From a checkpoint of a small transformer trained on Wikipedia: learned positions, a variant of SOAP for these matrices.
Each number is 50 + 10 x the weight over its row's rms, rounded and kept within 0 to 99. Layers, rows and columns count from 0. The size before them is the row's rms in percent of the matrix's.

# layer 10 attention output (transposed), 256x256, rms 0.0893, rows 140-152, columns 128-255
092:55 72 48 49 61 45 50 42 45 48 52 35 47 46 57 49 32 40 67 60 48 49 51 63 60 32 52 64 61 50 36 61 49 55 45 34 32 42 52 71 59 50 41 52 51 55 46 66 32 38 57 64 47 54 44 48 49 35 47 52 63 52 45 53 55 65 59 53 40 33 73 43 57 37 68 53 32 28 58 40 27 53 38 46 40 19 53 64 57 35 37 32 44 47 56 46 49 51 54 50 53 36 69 46 62 59 53 61 56 52 46 42 56 33 61 55 56 61 49 59 49 41 45 44 61 64 52 73
089:46 62 52 56 57 52 58 50 63 52 67 57 46 53 46 55 55 63 45 46 56 22 48 54 38 62 54 54 61 52 34 40 40 61 53 37 51 44 52 48 43 58 47 54 56 53 24 48 39 39 39 51 67 51 37 68 54 53 68 53 54 29 55 37 55 47 50 68 59 49 24 36 62 64 44 57 51 36 48 34 53 50 51 65 47 30 49 60 50 66 50 36 42 44 43 45 61 36 48 36 45 46 39 59 52 50 60 50 34 52 72 40 46 40 57 57 43 56 38 55 25 59 60 60 55 52 57 52
093:56 41 55 48 68 49 49 50 70 39 59 44 55 56 47 38 62 37 53 51 48 61 69 59 54 70 46 57 28 40 44 52 69 39 57 46 61 61 57 64 57 46 63 41 42 23 56 49 42 42 46 52 43 63 51 40 45 52 63 43 63 56 40 24 38 51 35 30 60 49 70 44 50 54 62 52 39 43 52 60 57 50 51 49 64 65 57 46 64 67 39 66 54 46 51 45 58 43 45 45 47 38 57 50 33 46 55 51 42 44 44 47 72 67 50 43 53 44 44 49 67 56 47 67 50 61 55 34
086:43 47 53 47 62 56 53 45 52 65 55 73 33 70 54 50 52 42 39 42 45 45 51 62 50 44 58 54 57 66 54 41 65 50 59 62 42 32 62 44 37 56 48 43 69 38 34 54 47 47 39 54 50 47 61 54 47 38 26 49 63 64 60 48 40 44 49 54 39 50 59 45 59 46 28 51 30 57 48 42 60 36 50 58 26 58 44 60 63 49 59 49 53 64 32 44 35 50 47 48 52 71 35 35 36 45 43 41 45 44 42 45 45 41 50 46 38 63 47 49 58 43 60 45 48 58 47 42
084:46 54 34 69 59 42 56 57 41 58 54 37 62 53 26 48 66 63 55 44 43 66 60 54 44 53 51 64 56 42 47 45 49 44 48 46 43 41 54 57 48 60 38 56 58 65 48 60 45 52 54 30 59 51 42 63 59 44 83 60 39 32 41 51 46 37 45 45 68 54 62 58 41 39 41 35 56 49 56 47 37 54 75 57 54 45 64 60 55 55 43 61 43 41 48 52 49 46 54 52 44 42 41 55 60 48 42 47 59 45 41 63 60 48 43 40 51 46 60 57 30 47 39 63 38 47 46 54
082:52 51 53 44 47 49 36 44 40 53 67 42 53 44 48 47 49 51 47 60 64 52 73 48 45 50 49 56 31 43 62 67 40 52 39 42 58 54 31 50 51 51 59 52 60 27 57 53 54 58 58 37 52 47 28 43 40 48 49 41 60 46 45 47 58 48 28 69 57 45 29 31 38 49 63 54 61 51 60 54 52 66 63 38 45 29 62 57 37 40 38 63 52 67 41 57 39 29 52 43 60 64 67 45 50 57 38 49 49 50 29 56 46 63 57 35 70 47 59 46 53 48 74 43 57 62 39 54
083:55 49 59 43 50 43 49 40 38 50 58 47 56 60 59 38 59 68 21 45 42 60 49 73 49 55 42 52 47 58 36 48 51 34 39 37 70 45 55 58 22 50 52 53 67 58 44 35 51 51 49 71 39 47 70 32 65 48 35 46 73 55 60 44 51 59 47 42 36 41 49 50 45 42 48 51 48 43 47 43 56 38 63 58 28 40 60 43 52 50 41 53 42 51 52 52 56 56 41 49 62 47 49 39 45 49 46 46 54 56 42 38 59 49 49 53 53 50 30 40 59 51 57 31 51 70 38 49
085:60 45 62 31 50 50 68 58 49 53 59 47 70 57 56 36 55 48 34 60 62 59 28 37 59 43 38 39 47 44 43 45 44 49 43 46 42 49 49 46 60 59 71 59 44 51 58 67 71 47 40 52 55 53 45 57 50 53 31 59 45 23 52 31 48 55 49 46 52 49 50 44 41 44 36 39 59 42 48 51 37 37 42 63 41 56 68 51 46 67 59 68 49 41 56 64 56 50 55 49 62 46 53 51 42 53 40 44 36 36 65 36 36 50 56 48 50 43 60 59 50 55 60 71 35 56 54 35
088:62 36 53 42 48 54 67 44 32 61 61 27 52 43 59 35 56 39 48 60 45 42 59 43 42 64 35 52 49 38 67 43 68 50 51 40 54 55 45 52 51 57 55 52 38 54 50 52 46 56 53 49 65 43 58 46 55 51 41 47 74 39 44 45 64 46 36 57 31 39 40 49 48 48 46 48 57 60 48 56 43 42 54 39 50 50 52 53 44 53 56 36 51 39 41 53 45 53 64 67 56 42 59 60 55 48 43 55 56 13 73 63 55 48 43 36 38 60 55 48 33 58 32 61 44 52 39 54
093:43 44 41 48 51 38 46 48 45 43 57 43 39 51 48 50 52 68 29 47 46 71 47 65 60 50 51 49 56 40 36 41 60 30 72 61 35 51 39 61 65 56 71 46 66 56 46 36 48 49 54 46 63 38 66 59 56 56 43 51 51 68 60 60 48 46 52 50 49 49 48 47 52 45 31 58 48 46 55 51 35 70 55 41 37 51 32 49 34 46 45 22 50 62 53 56 44 46 38 67 55 54 46 35 44 56 55 42 42 37 65 54 48 55 56 52 47 61 50 52 47 38 45 70 34 51 45 38
094:52 51 67 41 53 29 39 46 55 60 41 36 66 60 30 53 51 50 66 44 54 61 59 43 68 61 39 61 43 43 57 49 69 60 51 50 56 61 45 48 42 42 68 52 39 39 51 26 42 42 34 57 44 54 41 67 51 48 59 46 42 57 57 49 49 60 39 51 49 49 61 36 59 51 44 49 50 36 62 56 60 47 63 58 47 54 51 60 43 69 54 40 47 53 56 47 28 65 46 59 28 42 44 50 39 56 53 49 63 61 49 37 45 50 69 63 28 53 61 39 35 52 40 55 47 65 30 42
088:35 55 50 48 42 42 67 41 48 40 56 61 49 45 64 57 44 44 81 46 60 40 48 58 35 42 45 57 41 54 37 53 42 51 37 46 38 55 45 43 54 50 49 52 52 45 57 37 46 53 65 52 34 47 59 41 36 44 46 76 41 39 41 50 68 48 50 64 35 73 36 46 45 51 48 48 62 48 46 45 46 37 56 38 53 70 45 56 49 62 35 40 41 57 42 49 48 36 48 47 44 38 35 36 44 44 74 62 65 61 49 50 49 44 47 47 54 38 36 64 57 47 34 36 52 47 61 53
083:50 39 48 56 50 54 50 51 47 50 58 53 69 37 35 48 54 40 46 63 46 44 56 55 52 47 45 62 62 59 35 48 67 51 48 43 44 40 55 62 36 58 52 64 46 40 59 52 63 43 41 50 63 52 47 39 41 53 50 63 54 55 49 62 44 42 28 61 38 42 46 57 51 75 52 47 51 54 46 71 62 60 54 52 45 54 47 57 53 42 53 47 45 38 35 53 42 47 33 49 57 53 58 56 44 50 60 72 44 40 59 50 47 55 60 41 41 26 55 59 47 53 53 37 45 48 36 26
# layer 10 attention value, 256x256, rms 0.11, rows 141-153, columns 128-255
087:54 40 54 43 50 52 32 39 44 52 27 61 60 49 53 48 44 46 55 51 29 51 65 43 61 52 52 54 59 43 64 46 60 42 55 34 61 55 49 33 53 48 56 48 47 47 63 51 39 46 52 43 35 40 65 36 54 40 56 51 44 56 46 54 57 54 34 42 54 53 61 41 27 43 43 43 47 38 70 62 60 49 36 44 48 71 51 45 51 32 71 68 56 45 44 63 45 68 44 52 58 54 47 46 51 59 49 36 60 58 35 61 58 63 47 71 62 41 61 44 65 51 35 43 47 47 48 50
091:34 49 46 53 44 61 63 38 52 47 44 40 51 36 45 63 52 60 47 45 43 37 41 54 39 42 55 62 60 58 55 48 41 62 43 49 30 43 39 43 29 56 30 52 55 41 59 49 69 56 54 39 47 35 43 56 73 63 27 52 57 60 55 67 68 44 56 45 36 49 40 36 56 41 49 59 60 39 54 49 46 58 51 55 49 52 47 40 39 33 53 50 50 58 43 58 31 44 63 41 54 55 26 56 65 60 60 55 54 57 48 51 33 52 39 57 35 55 58 44 40 46 47 41 41 26 47 58
088:49 59 47 51 70 66 39 53 61 30 46 28 63 37 58 58 55 72 53 55 65 59 39 55 63 50 34 60 34 46 49 66 46 42 60 47 65 63 36 53 61 42 40 37 37 56 75 66 47 35 57 35 44 47 58 25 46 63 60 41 46 41 37 46 55 40 47 55 49 32 37 39 31 57 75 43 64 47 52 54 56 59 49 36 57 46 47 36 33 60 38 65 36 60 61 50 50 57 53 44 53 41 73 58 54 56 53 40 61 59 62 57 56 62 43 41 65 41 37 51 60 40 43 48 50 49 45 52
082:44 53 54 38 37 51 51 61 50 54 55 64 27 50 66 48 16 40 53 45 42 37 53 30 45 51 70 50 48 46 47 38 54 46 59 36 62 79 46 55 52 41 65 36 37 41 51 41 61 38 48 64 43 56 46 56 53 64 37 37 66 71 55 40 48 58 58 48 30 41 24 47 68 44 55 64 61 48 44 50 53 43 35 53 54 46 39 46 57 34 37 35 45 64 64 44 48 43 56 57 58 49 54 55 45 58 52 47 55 58 56 43 45 56 59 60 54 44 51 36 60 43 36 56 55 44 57 49
092:54 47 61 51 50 44 42 51 59 45 28 63 45 55 44 66 58 53 64 69 45 42 37 49 48 48 48 52 42 52 41 46 51 61 47 41 54 50 59 47 46 49 50 47 53 70 46 52 44 44 48 49 54 46 57 52 63 53 49 60 55 62 48 36 42 51 65 30 55 52 66 67 70 59 39 45 51 42 33 46 43 53 50 53 73 53 42 41 61 39 56 53 60 43 66 49 61 76 59 64 54 48 41 59 45 67 50 44 50 65 60 47 42 24 34 45 41 54 35 50 48 43 33 63 54 58 57 58
088:47 50 57 41 25 61 53 44 57 43 50 43 36 59 42 41 42 35 67 55 60 52 42 36 57 56 54 40 50 40 57 58 48 51 68 60 43 57 55 51 66 42 35 49 52 55 52 59 37 41 49 21 52 55 28 34 44 69 43 58 65 51 38 51 44 57 53 66 45 55 42 67 60 47 66 42 46 61 48 58 59 46 42 46 50 63 44 54 39 25 57 54 61 44 41 49 55 39 53 35 33 54 42 50 52 38 49 52 37 34 55 51 44 55 44 59 43 55 62 55 63 42 52 51 41 38 62 47
087:48 71 34 49 55 40 41 40 62 44 60 63 15 37 40 62 49 47 42 36 48 43 45 57 38 56 66 52 54 65 62 69 46 40 50 60 65 45 68 50 54 46 42 55 45 50 56 45 45 50 62 36 50 50 52 42 28 54 47 47 54 51 46 61 50 53 42 46 52 40 47 62 50 50 39 57 45 48 49 49 54 48 66 42 42 47 59 41 72 48 53 38 45 49 55 48 57 46 34 49 33 50 26 36 75 39 41 40 31 62 31 44 48 57 39 39 55 55 32 53 70 47 35 59 46 40 58 53
086:51 59 64 61 48 48 32 45 62 39 46 66 36 55 50 69 45 58 52 36 68 46 52 51 54 52 44 50 54 53 48 42 51 58 44 53 57 53 61 41 61 52 54 55 54 43 39 53 56 44 43 51 50 58 50 72 41 54 54 49 48 64 48 45 51 63 46 43 62 41 47 48 50 75 52 54 48 34 54 43 50 62 55 46 39 42 53 38 49 57 51 52 60 52 62 43 53 39 53 40 56 57 46 61 45 62 41 55 48 63 45 34 39 49 44 60 71 46 52 56 70 45 56 35 57 46 69 50
095:54 61 43 40 49 68 60 50 53 49 36 50 74 43 48 61 47 48 63 46 59 29 57 49 36 50 55 32 53 65 67 63 32 50 34 45 60 50 55 34 27 50 39 45 41 60 54 68 55 49 46 49 31 70 52 47 48 49 59 53 47 38 36 32 48 54 42 42 62 45 53 52 44 54 38 41 51 32 43 34 63 49 50 43 45 38 68 55 70 52 62 69 55 34 59 51 43 61 52 31 49 48 44 51 43 43 41 53 50 53 53 37 49 66 45 48 56 51 53 49 46 57 53 44 46 49 53 39
091:47 54 29 66 53 60 44 52 64 48 45 57 50 47 42 58 59 68 43 66 55 33 55 58 25 46 47 41 61 70 59 38 36 58 45 47 36 53 36 65 55 58 29 50 58 55 51 60 59 62 75 25 65 58 36 47 58 49 50 53 47 47 44 51 43 48 53 69 47 52 40 49 40 50 55 57 34 67 42 51 61 48 49 48 61 48 51 46 51 43 54 50 63 49 48 51 50 27 46 47 62 58 58 59 55 51 50 35 40 45 51 45 51 47 34 37 69 38 48 63 49 47 63 51 56 23 63 50
088:56 55 43 56 52 40 34 59 29 55 49 39 62 52 50 56 40 61 40 38 37 55 42 33 62 52 66 52 58 54 61 45 50 53 59 31 56 40 45 53 38 37 47 63 60 50 49 62 60 43 36 48 56 50 37 47 40 59 58 36 52 56 54 72 41 30 49 50 60 43 77 54 46 49 46 51 35 59 52 41 43 57 32 70 53 41 77 46 47 39 53 55 65 39 62 51 40 61 51 49 51 61 66 60 53 57 34 61 36 43 59 46 42 53 50 38 47 56 49 40 57 56 60 40 46 60 32 50
087:53 49 44 53 47 56 38 64 47 52 56 48 47 55 66 50 47 60 67 60 56 65 50 58 26 58 62 42 47 44 70 39 30 58 62 53 51 66 42 36 54 52 52 40 77 66 40 40 36 40 47 50 34 34 47 59 48 42 56 40 49 32 56 55 62 64 67 61 56 49 44 47 37 23 51 38 48 50 63 33 48 47 55 44 57 38 47 38 43 59 39 56 54 53 70 46 55 57 61 48 47 51 37 47 50 58 42 47 64 50 60 52 35 51 29 53 49 50 47 62 54 40 49 62 57 39 51 62
089:56 38 58 39 48 61 48 41 45 61 40 49 40 36 62 39 51 43 56 50 40 55 45 56 64 47 63 50 37 55 45 35 38 50 41 45 50 66 67 52 37 79 47 46 42 50 50 59 38 63 44 54 55 49 48 73 45 46 67 45 43 43 50 59 47 54 44 53 48 48 41 47 63 64 49 46 54 65 61 49 58 56 52 59 49 54 59 49 70 53 45 56 50 74 65 49 58 38 47 52 57 39 50 52 53 66 47 45 70 52 59 48 53 55 44 33 45 33 46 48 62 57 56 42 45 54 45 60